config.toml
num_hidden_layers = 15
head_dim = 64
vocab_size = 32768
norm_place = "peri"
norm_eps = 1e-05
rope_fraction = 1.0
qk_norm = false
extras = ["capped logits"]
lr_mult_down = 0.7
beta1 = 0.93
batch_tokens = 65536
max_seq_len = 512
doc_mask = true
train_tokens = 507800000
max_steps = 7749
Each number is 128 + 32 x the weight over its row's rms, rounded and kept within 0 to 255. Layers, rows and columns count from 0. Numbers have three digits each. The size before them is the row's rms in percent of the matrix's.

# q: layer 7 attention query, 512x512, rms 0.0768, rows 178-213, columns 256-319
# k: layer 7 attention key, 512x512, rms 0.0767, rows 178-213, columns 256-319
# v: layer 7 attention value, 512x512, rms 0.0966, rows 128-191, columns 256-319
# o: layer 7 attention output (transposed), 512x512, rms 0.122, rows 128-191, columns 256-319
q178 096:155055120116141113150171165135115111169156119131102128105125137162096153118121163114093128108129143168140092166175108164110120131125090135114129110084069074073161110137125187145165125121130138
k178 096:140148104157108174096112123094124063152129131178170148157135159149216098141150136149156096121126130092119113099111135143110136110104180100137119152147112114112098095127136141159117138177168022
q179 092:160093148164116095182067136141164133127145110142090146082168121168128137083140108139157119127125195111132113132116148115166147160103094119167105188115201106064083082097100067141168149163121080
k179 097:097155079177101119079127132047084152107151174063124172110149156063127092189158130099107156113089174117137154030123146177108123146147177067094149091094151120169106150181148158152064088129061177
q180 095:026140128128115133166097173154135146107128097155160105112098139124130176106143154113156122107142114161096096058128085112123152089124120175085059157170204190138142146103099135137106132098117154
k180 088:167161167146147196095111101180156081174181150139123161091174125110118128098153104114116156033148147113157147128101143136150096134111097097153236087095073151173166137097145130160191151129079158
q181 091:154141119140093142118152075133105146147092167165131137100118170118081118157093158135130079106188141132117113153154119145150135089153120076137159083129116143158136108096130131134128165178127152
k181 092:034090127103184098088130203030074138066096135109096136156151101128139121163114137092060190170085165178132117139155149079128102148186158164131129162129107116031168118156080097151184173101127100
q182 093:098132177120101165028031110133114112185129180075137102095111141111128192121136102093144148108095099140122135135158107085220121075118161144074109139191116164118185138146080144166122144066139167
k182 096:215133070109178105162186151180093171090117171111097158135102074149174144062152130165176153125128163173124138169164171182128098129112102120142156108098149066085129150100162132116149141114074157
q183 099:151118182111166141102156110144177115138139121154092116098129110123135164104098135219099154091110186097163184121152132120149173156071072144148051127125195145105107082117141129126078119085067131
k183 098:138117103167123099108120183114113089156159159043160104107075108131105182112135171152155143118109095153158103144127098135126162122139148097134165155118074155168175171113093174097092184105139122
q184 096:115133118159116083154145110130129066134141147144126054187105116091110083095168127136161124172210150105116129143150178148116096156127144132128183062157173163109117081159141122086113148118117107
k184 099:141126129180149097125163130091150181116132157082102107141129159133112147144116126161119092110082129063192196086145152145137087155123114145095073145165135118166123127112110102151199130138086134
q185 097:106109128149161145121142176184096185152146166076157120131145106119093133108128115119162154126099095073158132157086146105173137153090127073128134075154127126149155105103144145101107082151138125
k185 097:126131149104078113134124139120106144139089190182132115088135093140124185131151187052152070134167131149102109128175143144069125111160106183122179109126144136162138120165121093162141195141160083
q186 095:168074163127109102174105143140129128097189093129150076158100103151106167127157074102125145152140159129143095092143175076121133140178134082114125186089128148131138132118113085138137156098126140
k186 098:156162142192146139165180139133147098121153117105098150128163154110079122062141145126112100096125196121128123141139104148081124143116179146158155088172084116112151104133105138156121048079089091
q187 097:144078114084131107166102123133130100134081081067136185104133060088107068129174106118127172119127134068115150131203168114134078140123165120143097181092102117162132119136173124129090150128142139
k187 095:120185110176141162132105161137109177155034163084135173174105125136114191148184117155118118111129113104063092111062171091129086102119131105112175124148144188169093126145124108161147163150137147
q188 100:127070108190132241215087137143110162131134140115116146126093137105147168151135159120183090055185097146119089097128158155138155098132188133092043129116137087140128152149124074119108151157165169
k188 094:195129152112060126082073149172091104154074155139128150117107113195057136109113162127142120176059161080085195162163119079099150056145099193144105184125123087110126111160129136080116109048133093
q189 098:162136135147136160191135161150101108127159102151104101129158117132174113102149095100119159093093124138118100044097111120101134095165115100141145085128140081129129107174105100118167109168127131
k189 096:126053121133114106134110095156157141119116133108154179109136093104085150126075148135150107173145091122139132155106212077103206130097102093073120167114159151125097110089110187138120146119095157
q190 096:170110140151080139126152188160112024120160172148108175157134106131160134150135122131181132167137180138060127138148185092162125111158155103139123140074101140153145084098150078077131122140126094
k190 093:129110106082152132169063123131153181127113169168134211088120152093072134162072138129118152107073142089140165184132137136111097088182131172143113128180122164066100149099120085183082155109143102
q191 096:115082084120130144182168182070177109136139166141072170150154151149097159096097146148160129162113107109097150162080100141152150120123128117185167145143083208157155169127173182091092128143121135
k191 096:143174151109094142108098116112114111192093088141158094092099103140131123146136134131140157109133113134163109118171173176105162168170127130143116103174113041129125117116125107184166180099125099
v128 096:100122122144090097139092136102145090153113112134124135118176153134150075161132177151098128158093124089098127111135165119148140083138064198125109105113168128122156147161188142139056110095116150
o128 102:174141144168113132126137112143132121075075095135148107183142151094167101149126131081078102127161157112137174168134136166131173098112120176090114119098162166121174124178145095120071096078128062
v129 097:187155117078118210157079145088124095164109117113149185061112152112113138114094126085090153134105133165120198169180085105119123077104117121137076168147167114149117104104113157101067093131121150
o129 103:139143130049156131143138186078097145122126173115146127125125119134200114112141143138111128193140100148076136174147094128084104144179096125120113111067137135097149101076171180114153150116108141
v130 109:163136094169153104106155078086126175147180136121135131137119120080114144076143101145147087108146155062111135187155121099126086145181123194065155119126150049119094079088145147058131150144170121
o130 110:134136115132155101159126157105051146080086089127161102124149143106126164107107080111058172119167096138129132134118132084097083157173142084111179137124091061119093113109164140125204161143150106
v131 102:073103128110165141030148209107099104160148144122097079096147111112132122157161154083161153084106143135148144138125121128156195143166136134120085147097092132095152072088144076078129151104089123
o131 106:147122129124127126087097143137082094114116140118123166122098175106103126166170155138130127079156152142097178132219186124134104074160122110086132139108107101148102099126170095101094146152088161
v132 092:164136126117119154111138114094141161136123133114105095094130225119101127077126147162079117161106113100155137101127126142108045157149110137097120148154139101115152147134143076200127141121083156
o132 098:182107169139082166119112110079135116158159100089128096095127128097077151136113132122103141178131134120097133118080176154170144147147099122125125164138177084083163154128095075185201079177136166
v133 091:120176134124189127143144144120154116126137081134170219136101127171095158130156139118152076115147146114166122081066131139165121097139151055102081142120162165133150094163151121135123198142136100
o133 102:163117142155070149151128163137140202137087150164101176089147094170068077141156162094162131051141097147135141138138118166104164142173122153163183122140135147140150143119133106151090159125170095
v134 099:170161115105131116165110115084162165148090096216122194159146128063146138147103150227118135140089096090157144132112075137102087149091138091154102139135176101137120137166157136144125074173122141
o134 109:178153165139118139087127152065144112082102109110105187131144093128168109083167137174145173109092087093099121109115109134140133182130107151178134120130098118151147093123041141095166112083088136
v135 098:119131136110123110142156092169095170122131154155143173115132137179107122079094118124137131071172141111084132101142091163139086158136165138136106163156154163174107128106122155105098101076121132
o135 108:132141099108131155132143074127093101121111102101124178101120152089106106086134147188064137123133150136107135135085153152135121119129120102099176040148164062140113119092155170084140181173118111
v136 099:213137109112095151137153177128142103151166177146092167124120089145072139125117147073148138096126077148088124109151145056068100110106169182136181167107118121144135137053094146137097160105142113
o136 105:208126086154107167136171185190126151150127116100109171139141060143117160130131113064081117113094141135108123144127110109146079108171114149137145162116120153157149147128168173110138104134118141
v137 098:130102100128177124131087156089153128141157128149102152163097147157146159126117072078141105148090126131107163140113142176120141120112072090124153156160160142102127115135201125114108125107157155
o137 104:126146176109189127093166113145116131081110133124100188119134100129129175127163132083182089115171064153071122181111151089178128132118104169177078158161125133119117136118133153109148141153191124
v138 097:129140125114103133121124137119067125156163096108109115192124164154117141149122113130110088114100057114091111131114170139151077084117177098141044114127095117109184089095133084089105140120174153
o138 103:158064100077170167149149120104082132102100109111100103175135152153118194179133174091132165094144092123179118110141166105174116114101166155131099089155078166086156120134139122104102149096204130
v139 102:133093085130132128171150106143150134076138054149076084102073183057113186107161090120143080128107111149105103159188135128075121123148122103118099090108140124112137149210151107106136158139123151
o139 105:129128131110126095153180181060100153121162073093194145144112060147097133178149160115150115160127139109116170174174116152117125082160131138076073113169142126185122130117083067128153143169104130
v140 104:166165156111133147101068096130149173156112118111034193187118106110036127163134144162120170076185121087114106074122102115146141093126089153161104057126135166110128131118097148117088084129174151
o140 107:170110205081142126146121156150134157147175203112097121173082156089094126119132098141127174121186136130162100050065130153158114139076136168143108098122139133114144133131128133133114096146130152
v141 103:043118084108104130101072099132168114112147134135095110189156118138131142120158111183161142114151145151085101120100123127143156143087104142129114109128129038132142177126129123113108142098146090
o141 109:140146122134156118091090138149145142187084181125157119104126143146129112147140123173157197153155133074105125109176090131094117094090159176110115052116112202154117113113187148160151076074111083
v142 100:170122131067056131111114166154179104134096088055109154155170128163157095090145134120106157125139114098126128142094064123155159114112101136089101193109132113099200187091144122147105128126137184
o142 105:143073128126120088062114122151129096154078130061132138081095134092191074098178139150141126134172116094105111056096153071123138163096107134132171178093112169148138149097123143133191145097132178
v143 099:124165101138126170101088110116148119108122138162122095103142119202107077134165193096095201149135157147114088116135174143152122082146113116102112153085099136064164185119121079117136119090138100
o143 103:153119126094137145133098146157079166140129149168118110153133166170133110133134184154117101134115179105137091121169114172173104154094116110109116116145165179147121127141105174152127131131125143
v144 098:102135116163170161148152101147168118093126117145135144160158124103209113120126142108137183139119133103115056150085164125101172134113128106130120069133133072163147127124138122147109092117134088
o144 107:094110123175146131127145034109092130094143060160093123049096115092117188130117138093093137094090125109154135123135111170129115142129123142125114106151116116144134077112131122149164166087067104
v145 097:153144098107123173124141074134144132167135086097162102121124093080103181100107141124119169151202100138142153178097149136186149102101114099101109073113123094158094163117089118101149148165166138
o145 111:117145168153120149118098110173170169107101121177154117189117092147165041104127109176110122105082114104157185143147131162056167159135112122149169141104152177155185083166085115135145182151058128
v146 102:120149152116076107163175133132135147121109157049125086068172125187095161140071113127140119104164070124122119115149129127171139166160122113125158152119119148140152102151083105121167135086105097
o146 105:088126093109138124141117139148186117200118132136116098075132139121154126134126128141140110155106126109149129120141143110154149112081178066089175127125077172159179126171139150173097129116077084
v147 097:117071144138142174144087152057138118107132117147105113193121177098126085136155156125123126134076136121117084166172106133134105149116100101118060135184147131075138150116071093124135081106117136
o147 101:103132139134140102154160148125092144115102104114136155151168095125143100164130163133076144127118125135109180121075062211140109129118120139114081136132152128141104113128123154156070161114133072
v148 094:128094124136132141107153195148110145108152129125112187106140155114152082134155127143051111127135146089129132076128175126118124061132146142055148100138126096133124131143164082167140165118168151
o148 101:177121114134130138132143219082158143143151120138126077144131100135121091125154180064126147131128183118088174101118098098070131143120132138136133189126122113108113167166154155147161153066140153
v149 098:106116142092102184152095060130190105136123095126130139165082141139159103088123111140102126139168177161135115119063163125150147080128124060129153121124089102123143138086173120147081167145165131
o149 107:119126097115025166082122112136162121122119156168138062120209068143148092179083130109107112097155164112139079127107072138146157174102186196152158105122121115135135113142124143148145087087063180
v150 106:100122074201125088203112119158067149219125108120147078100073145141069141117153111166125128133144206145080175067223114092140131101137144114130165210117137125119153155165068159127079105179108093
o150 110:153092038177112061136113107112127126160134122089191103153178111162110136134111120137107177124166118144148121099219080092172147151172163129163145084138088116097172107077124082107183091146131109
v151 096:167087151164149126096110165119143094130175163140114155094124075094101170119128196139119121124148104130093095083114155073119154139091125075121120135086125146116107093117133150106145119155105146
o151 100:158133114178096150140170163080098135138166198132102168164113127124090126147109179177064135134121145118131161131106102079124142158121167180161131148104143085155132098174177153152115143114109125
v152 093:218123126174170106127153115182114120184167071155134131148144135085159170185079112075148109193127146112103107138125172117146195098139139112124107087111124134173137155144160068110168104161139099
o152 103:138087103147113112155151130128091184135172163161121084085131126116109126150088127084141080147098118079103123134146149175141137110113122103160130169162088158162217144105119118183105119127121058
v153 103:160194158117128155108205136106125118117111180112133191173085130092107101124105121109108102134093150115118091111101159093162049149164146110142088090164100178144077108120076072117106131109161108
o153 109:098129097189094114098134119086177137115125112088138050133102133191096130106156132141106082098154145130112107064147080123151081124126105166107139069119086143099076083121102019014129146153216138
v154 100:113139169190082153128076154106080064087107108144099093176142123128112186155099142153099108181117151160129097149111139108144206149169142141128079132111130145143131144134121104108110111135171072
o154 109:156127121125143116112098105174171086127144208129150189101092089115160172140058139109160111046171155104104063158124121121210175129113133097062141209107083138142160128105075101084075130109163081
v155 104:084101167145089135127074141165045120129139108086109087193152147118145168173129132162078112120091117195146095145161163168152104107110097149186123088151128093101186140115056104124133139113129138
o155 110:221129109164117075081082098143125158085204087129105102245163072161116109136143165093133112120109109112144147101180136200145087089104150134160187117093101151115148122172090120124156127104127130
v156 100:109132133125069143125143122140161106157100031127154101155130133132107104158088201118054144117134164116143047138074132119133102101151141142155154087131140153169143105111184139129167128127112111
o156 109:144141126135062134115106171088154095103063196119133137123121097204164089137137073118149160115127159126118153106088122148181120053105124118166121155095117154140119123185163144090095109078100144
v157 107:101105100128157105134150187130129149082124198112171105117095147116104123169168135137231144091216182089164145076146164160119150133118113131143146138153077157170107147185116131106176112083117140
o157 113:093120090127089150200190097113120111111161095094121142143116143078093160217114162118119132179114157184103107097095151161098116168167095081131081142155155034124153119068088094117121131100119087
v158 099:122177164167131205164163075128081109129093071084085138191044119122124148135102117106128078152150082092121117087182147110084183115118092151102109123140135096116088142106088091150085100195147112
o158 105:133144148115105147115119200142109128118136094119161171092119087150079197174084138132179129143117092147090129146191121101128164139158173087134140121119149152096083119144068060160091097118123149
v159 108:088149118115155174128083149143122136118116183119157138074107080121133123153125114133143129103076101093158175124100129115123091126165105132152102094199164109059112129133148078124091116074152119
o159 108:140163163132081112157125164099158148115180150097107165037128097128179100134156120116090145148132099187122179130108121107096124130102137164117092072150119103164120080121123058116162132102099158
v160 099:085172144075093081149074185144188086102113130149154144108106107170156130118150147143178149181123101125147117101181138123134144182143083139100148194110078150184112125115142105107161153134086113
o160 104:121069086159101151153106077141166101167136083119143120120170132152132203165132104146147114121123150121106104144215114143110148127132141111151128129116099179091146168125195129071128143167109136
v161 108:091037150111100151076113151165111134183115101152129139153098084110170158082137115159156080143138113139113056152126185143140197094158121175106168119056143134079101135132138162142187094133082074
o161 109:149121190179091132123130165114111171149125114110114179164072059141111094152148115130149090107115122144090138063122131162135168134134126175115143152129082148132111132084070166168094148124158063
v162 099:054096195106095128131206129087085120093152162172094147124086149148113057090137080170142172116105152132186141174098151062162086103070140139154105115108100126104114113117153068114148121179149107
o162 105:136137168127124158125080123140152198103152084158099182174105146128209136089143072104102097146160089131147139139131096154142124134106100118130169174173197127161133113150086160149190151147136182
v163 097:175128133098075130065124112139138071121100064136080152142076096109092093167135127102043151106154130111167161124174151137147063072133129140111118159111183157130147120100146126147151095131131075
o163 106:136125196157150102077165159105136117142126087085148157165092167134067088098159133116140117091149130148105152090131097112147146144087100103146132088125146132129150135209127223131140097110083128
v164 108:109138137095127135109088145151076135077140119089107047129117104168082101166107107126083141085177181069167062088090097095092125108111132144153172101151152141108114158168065107131137103120141112
o164 110:090100157111155181121156124135141128110132098153082102161155196069142136074137131082162149155125165058136111085094087153071134170105105067150123129145148109091099077139177209138129116175100077
v165 094:144104107130105153099121175088100118164151122089150141094096144206152136115063073129136128113108154115120136095084120151141146115144143108082149147167171168182094114119093138111154093127104133
o165 102:143091139113113111104126092162133125164092174148117129109105143165193089098115081110108096157060149141175111129122084138164137137157040132123141087114099185130114141083122183092149118167145085
v166 096:119169135180159104060116141103152154128090127142158133220165132147170162153135099153171119079205093103142195146146129101167153055113138122114149177098110149146159142122108123167162113166104118
o166 106:169106121147098185047145170133158127156127096152145147148118122159126134179110119157142150125101099132092123138133099101111144138057121103105065120107166097139137072123076122176137108179136154
v167 102:127131131100146123132140124164170140129169162110084149126159087110085112095101165081092175133166136121078131164160161104131179048144149180090163132110141086134130115134163076154156124114078143
o167 109:127113119063144089106132193132132065126137125151139158089110112109104189161110142089110141103136170119146199146139112185101123104113119144152144184114086101121130108096146098171173095127097227
v168 101:168097135159104181106148160129084140121046131069161147147137194126133098141136084099105021086124115098175088137150172093188108138150172131100135143136125168102133174087105147151146111170158082
o168 106:212110141157123142098099179136150134187166156057137109221131169074197143207114168129147104099106102144124122126151152124109155127129144106109143189116127128153130118186098087124127103121118129
v169 101:120110152166168137136174087081152153123185036138071108157089157111070073168161180069145137165045161112099098087094098146043143161148177109117089096075063192134133112128105135141174177149143168
o169 108:145107155129145148134102110036123173106181196138123122209201168142109111135131131103156053105129128132128115123109123111100115060114120086166165088120102101104149136150133095121136130164170146
v170 097:167146093195157194160172150121111076201087062101108179120183103105107100056114180129136099078118119091155150122088165162103178156118126101125084110121121076060107143159089198110114117091131096
o170 103:152136116113168095096115122154081057107108146137101181127182142137097069125125119085158138136092113111126155102116099083178136054138134187123115119126181081108119142088132155081144125134122099
v171 100:194155179182087119174125164115142091169155100112107201125172160092139137141137159130183130169133150136117179189075082160098205066099158135185113107117150157164136133135110155115118094112171159
o171 103:170088148108128091125109143124091095081173140143118087118155130131132102130189148085105165140095148146112099128132126126076104097144129120149133146204141152112158098128163032146092150138144145
v172 096:176124154134153116202105100116159111140118150157148162183169105106086116123167095073104194052116153090121115156067151124151109113138100114111091118080176134100133124085106099099131102152154134
o172 104:106122142119147131109082107160148137163069132132105097097102145088109157157103120131107116103136151128145095142041135079109145178091151140157129048148118167067177061112144110139137117165151102
v173 105:224164102137106127125146143162135097152085120136179072128065121078159105129140103108128120122137107130152122163152156224137142191139139143148145096191117071156080096153156129148119136057149110
o173 109:244131160104100104165156138173120120140171161131080086137143131078107124131188145069138175126113137198100119084096104211145131113125104133157090103129106123146090109113144114101155129113061135
v174 099:111092138137106122144129165062142125178101117147076167190142198096093131169149058151070168138159138136133159151126106163153156107222111126088080091108156055045134135143107128116056157151147152
o174 104:166141079087102121116123119124089121138060115157168145148170146081114116114101153150182173033129107152130151146120104151140126124160097115117145077123178077145150145156125105137131135098157106
v175 093:104156160062133142118063104108155116137139096144130098092134073065154158163070091127111139055052185147133120192017109113152141107143118090144135125114127134094132143127174095131129144117149078
o175 099:162163134081070159143134146070063104152077134166114080106115112119156118148131045136128145090155112086143141191141146117168114165121176123116112199138113131137107171149098140123087165133161189
v176 097:070095181050104168127101177136175104162124177143164103091084213120104118162154122112169106167163120067120132121137093177189155171093090138091157123102120149091087110091124109152093094118165135
o176 103:128102095100136109134130071098122099124076129121141142171078158099112145133181170139143108139128142145128151102131131149120085157145115147130166096152157132124127133136124135128110123175151146
v177 089:050144099125123110160087129102053100155110127066187120118096124096149146104123101115180112141099171121142107120112096157102136076183124104102151137139113057098113117071077140113157132132141123
o177 099:121170138059150127119114138105150129156136187116145139012100121145140120113141121092131132131178070140135105162137127151105100149172078113095158123129150199134135117097134118103097138122159120
v178 090:095107158091095120120102148087174109144064115133135137126100122093134137086093150124137107145100183107098141162127126144086124147104107163134119161130143125138184120108125166167112096154180144
o178 097:105200135125085163131112157161121145104046073103132120148125146121139157132128128093147145109155175113131152115150115111124079091131084121136128154121158078166130105078154222136096105169139117
v179 101:197172148108159139149125170132143105136087110068123167101126052082071155157128192083150087099109150139086160131202178114169133120178131195079093151070140138122125122093125124105134035113125126
o179 105:162096133095142134148062113150176115102186175112145175077207100159166134116099090099112072068165161156139104107165113094155139104163140136085085154069145165145136116114112138075148078128148130
v180 102:083135116092024091156129132176116197115185076098136172129141120124073126101098027133157165131111072083097146156159123120108179136154123090111169083168152131123105147133166138195172114127129194
o180 109:108123126109129111134081116094111170121138119100112049103141139087127120110112031136080124207113127144170126135091179131144104093094149097114127132143133088143088118182152163163139110146150178
v181 101:114103132041131063201155134130118107141132172178157176155123100128113090142091082158091119143119180123138173101142156105133090122112125168147151106123112113136190109129113133118205134086129162
o181 109:088120107095109112141167136142125121104118159133133116082131140173131100085103076195150148133177170155143140073139097148122094132105152080098180162128159169091091162098150175112078151122155115
v182 099:129089073129118080127095149052101116114107135171194156103148138188135111140136152110121082081144179134132197094177077100136153100138165068140088066133085143159142181143106177119187130107163132
o182 101:116127110126135122146156098086128157159024137174147119205148158097116165120108125187133093048113163112104073154091091180156139143103124093088136168153171103121160099082088172091153138117125156
v183 099:088128139128139217095112022093132115121107112179177159100105187084097107177117129161108123157140077105134109098138093127161138112135110131171145114121126134120061154152177227106134161147170084
o183 108:142101125088086151130113067111143087120092108174161147094197132148128110110120168091095169099068110175115095156110078140118158127140100151179102089148084057184042150154125198105084142179090193
v184 099:060108131150122140179131185182101125155143102093091092186164124085142160108128143111091103101069134143094070102060162123175118141125099178134138110111129071112157097131135133147126105158165138
o184 103:071129137136178090137139184080132114087099142107119149114067176114165176101083141158165152118133095089142124090139107109149114114118123181088108155171128246135158119148145109166164144140128059
v185 100:141152115095146076154076110125196194155156162160137116082158097161103149135147136126141045139109185122148081155097110101118127119155123193100155162135117193104051182135041130111168100155102200
o185 107:082143119130086128181136122094126120169121126162166164176120188057096132134146055091126129171146165122093093147137136135115123191129141155123169169136091120101104129099107163149129062136164076
v186 100:106127195091127132186159104136137135117114136211148225126140125044176168160133105154105146091112135134149123093095113144127171139134131117120133064047113128188125133176106180107124132151131132
o186 108:112092143119099123165114068102124161175142120153066145120117133076088103117095076101121154057141173094105174111108089135087113119122129193187109135138171093113196149175104138148084150182131147
v187 101:176172130068113135150087127119141155089096131107175061134172169081140123143088040064186159083132092098132161153126105127119174194156140135099190162132118140180155164130139110091164125122106090
o187 107:069117145112110118158096098131188167111080115140143083116089175144174138155156072131118113120128091152141075083161143123143129108108073123087123133116122118132148136110150123139183174149156141
v188 105:143171127135066112100038153132102125146153158147158180144094140124126127178114127039149166187129087079119125126086206160116118122176159135122148187163115206149101098126082165093121127074091211
o188 112:102092161139089150131084109120107167126220121115128104163088204105128133139126141085127091163158118142096111089106146166148111106138131129117094089135160128131123140113147147172106139183112128
v189 092:087129156102150182166129126200078120159178075134112117126071187053125111097099135207121081181063160127150084088206119119114112064092167088101053075125124169094168109117096119116125106127139159
o189 104:166111087168113125135091146093103119141110150101191094107157119068096123195187092099048120176071114147126141124123049137197101085140076115118170131100139130155123144113159168100187117108177147
v190 092:140136093158079178106112154095146153143140098143154124131140160106167109126119223206162130193136079104130145157156108107170179143078136116117094107116168122075126131103111066101133068093148079
o190 098:076138121126109134095073138166112105107161154132145112132134129158091121090074109190099146107124128154157121124057085088116113163147142119106192132125136156120112081047080091162103152099141086
v191 102:154137163123121140178197165144160108100147110132104119179085118105114092131181112119074171076077187094151069139137177196137084194139148157191139127102078124135176145156133149102154125107158179
o191 107:159147169119091108154156176072116131127140110141072080133177096103121135163141179180145101082154116057170117122065126160142143091104136151106101034115149095153187119155073111121155145108146100
q192 085:124109140140129168137134158145150100058134127150129117114101143121117105094123115112133149131119144113143094145121122173149153119068140136163103184124057110132102151090105137100125107145156146
k192 071:169080171150148077124149133122127121123115151147102135103156075126127111097128138110129089109157074126115135112094140109089069076150099069142101069099127110133185098109177059098170115113107201
q193 074:139123101113176115175138107106067147115095187117193140156079188157115151125090141197105064127156119106116150168148156074080112164147094093139098117167137151082137058097102123184131154058158144
k193 069:086146112175116096114123133160092173168106016153175042103176082138119084139151142110186154139130129123153150102138118133137114142113119080073198136152088094141159084143148149192102112122118081
q194 075:093168095144114115070134102154174111098181103106097076137174062167174136129131080115123086142169128152106111147089158104147137074150154194195156128141132073136119103100146119098188139170090168
k194 073:196147123175126152168128106104182087175151174121104176149079129074160175076145152111094101097148116089115144073119092148148097130128086176151068154184134143121169125087105131105080132106126132
q195 077:179084108128179130135192165124120151141081090096159123160107128131097122120148134230103151143180176101099160173178151155112138081157137101144178077141122191106133118159116151122113145144128112
k195 082:083206135158133083061124156139089130169118103155120095104177144107185079212143187114143117154104125106169082145147148139094146115145174081156138157077133060142166103146137148195133176176095044
q196 081:169135151139127151123126155161138098122113146161112145130150112184176110085115150182126115084148099157188111140023128107165102073104134117126101144048096151090147121134127126053097201142142121
k196 079:128129102141173155104211109067094075094120120151107112177097129098139178178136137158168185113152149166112178129192077185022105145178143134103100157155125117199122085134136143130118085129152113
q197 077:116127070122139122151127144116083145124103107077106094104140150165098134153053176201145096151108167187071119127145146125127145128172093183125116175159156160058086124136132082146104201142132104
k197 077:149130174186154106064099138090065106153131093199119127093082148165110118162131121121133131134134099124160160137188136155125104152110133104152104159104101144183106065135124176202130108134115081
q198 085:147153107144109155111118132091094098139115077114162112152096133154121128154095132168165086194101134137072126111145158113115093119146139119150096136100093162102090081154097089112117155113157078
k198 081:144171130103164120086144103112082157124148108172146163167189140139164163133147154153158094083162111154122180178140133144136134154135138154057153174179078115073098099158144196150130200132068101
q199 083:105130163137149146107135097153105137104116154096105120064156141131143093151143133083065136108080120198112175077141105135126100180042148107167196087097205182095109168107136099141103184057133163
k199 082:168100099163134159069136144124199181103117181167133170149161124129123132137126126113118100138091095101072077116024143108170132115087124139112113111138079131057155143070146084129185121122165139
q200 087:204128107151099185103132157111084143069114163091089147094127109176097155174102140179150154102138116124127137076087190120122119089112095120150146194065107151188121118180146076093127099092119127
k200 084:104194077117104105123154058165116127107086085139147152162125131105157194169134180140130082158110178115109166130193102125147143082136184115100131169147040115102155212118131125106131182153111043
q201 087:065135143140152091121170202126163153161158140159073115121099120103051120086075147133104125110133134094182115165073139129151122165097138153142085104200108071142166132129128108162184145114103136
k201 084:087068148127138141172137121130104093128158123108118118052109108114116101124148189108093153204134195103117082107109093144135151161144178176161140146132182078150113104072121184117113062070091166
q202 088:133109124128160063171117099149146088091151125135146140122137161044136142068112115080089170176095104092109137115106142156168127186093114075134155142087140132116120092184112139092158082126130178
k202 086:121090155101099127171111180149082138124109105080111122083104110156113142106144105110073134141105162170112139173141096165189133085114079161118099156129138108138099197096099114094040185115135121
q203 091:101131127163135122103170079104173135104159151083109109143137123116129171113142134163127141127148113151071097097136150128099153111094157184135135150163138075157125083195119100188119123092128122
k203 084:119121123186085102171079116107161120148118145107088180130095097130088088119121165089130092101139111139158159133043122128108110151121144142108122103148094062097121197070068092101163135146131205
q204 098:077128135130119093140097112148195089165156164071094068138114154114151088106119193049124176099116092131127132100135176060118144132113161146141130112163117103134145129157060060160090083152111229
k204 094:095113150091104081125123124123160102126163129117158136119076083106117091057104073069164145128157116136165132061097141120223076167110105110122098119124159136132138143102106135067119109116128124
q205 093:044077096129088107119160122069122118121137163114073089071116163123113134116140156107082116167115164114115125094129110158167120178179104135111128135103112126049154164133128147160158090136121144
k205 089:115168115165106144089127168139176156073140168130117156105154120133116146142125076099120134124101165084125106197101115085111107079099090127140077121136132141115153196062127098110170103072128160
q206 092:132097153106112161094171144144106118084135157156147142168105075145093107176125087147147126066116159147116145150056180126173160148048170096165151133129116056142100120110172128111126159097105156
k206 091:097166163130133087179159089106131136169125118156142133165165155130159170159154094145139129132132156158176146144193142123150153121120082190096133155129102139142099183131182116104176113124127128
q207 092:123143127149146084087175133113166114108168187115107162113143149098137107115148145170121125086129202101085186134241109153134134107089159178154080087111102100183147115153146121190130145096135140
k207 093:101105079171126185143075128103099137133133137153151109096126152124142131179162168127165132100076154173175091168107097133084128080141186116124110174147129120132158133102140123133156136108096128
q208 099:192156136090160129138103111175141066109067084142090122094092078167120120149159172187136154089116131156162142182136166138073152170098083113116104163090127145113121120088190124131103098144124154
k208 095:127152109123147126138106134151115104103124165129162138180060136151153126150098131158178101098150113131169146132126133125165175121138162173137143202111168183132106103135138158135121162115127064
q209 105:084134122178069112139151137126091187096121111085140062194071134136080109062059075118111116150149166144135117139122204105186157173135112128136178166123124190088108209103127112124124168110149127
k209 101:103175101086093147105176132088138140093194160163139121139197125105116086167112100126169118124124138123089129047110099193109163122138141103133146056099121080111139065148107088152109120139115175
q210 109:142104048150106150102085135093098116069073095081088134118176125191091160075109170151146146114115161140140145176106140110161126142131138081190163128064082105112166126032122082074150141169105162
k210 098:137155102145162085145095107139076149131141118137103070129180140139158159124123204172127142110109182138184121190162147141122143102121185107117147071136105161175147104142112205161125140126119153
q211 108:116183154117160112141113098156196110138106095154152134083096078077113134116149095134190103113117174144136129123093179145138056177118149133133137097119131139135090147081159105096154090171129109
k211 108:110103084191120118119149086107082153169122056096103057170218140136128127084139126119083117099176121094189074170117132113172141132077108142092148165090068119086088119124137149136130146137110131
q212 109:077128078109173133167206138124114144138152137076105142138144124106125042103088067114104158137089179138130085203128175148106109132072095081101106063182091105114134114142150051087132179151128107
k212 107:176170130110174146175146092168139140156147149122120075168109098091113146138091128041159063144142129179151165213137133118114155120123116123137139072088092121099109128134170065131158159114109147
q213 105:120114152092104175113172081143133138096158137092105153214152196184163091097147175135115105141157149060121129085092150189156117081157154114068157133081158108112108140169130094121184155128084118
k213 111:118118186098143158121164121126176134081170168115110085156095121100102165116106118104152131091192199136148106071112114177153150144102176099130147166140165110138129152163092196105136155166116119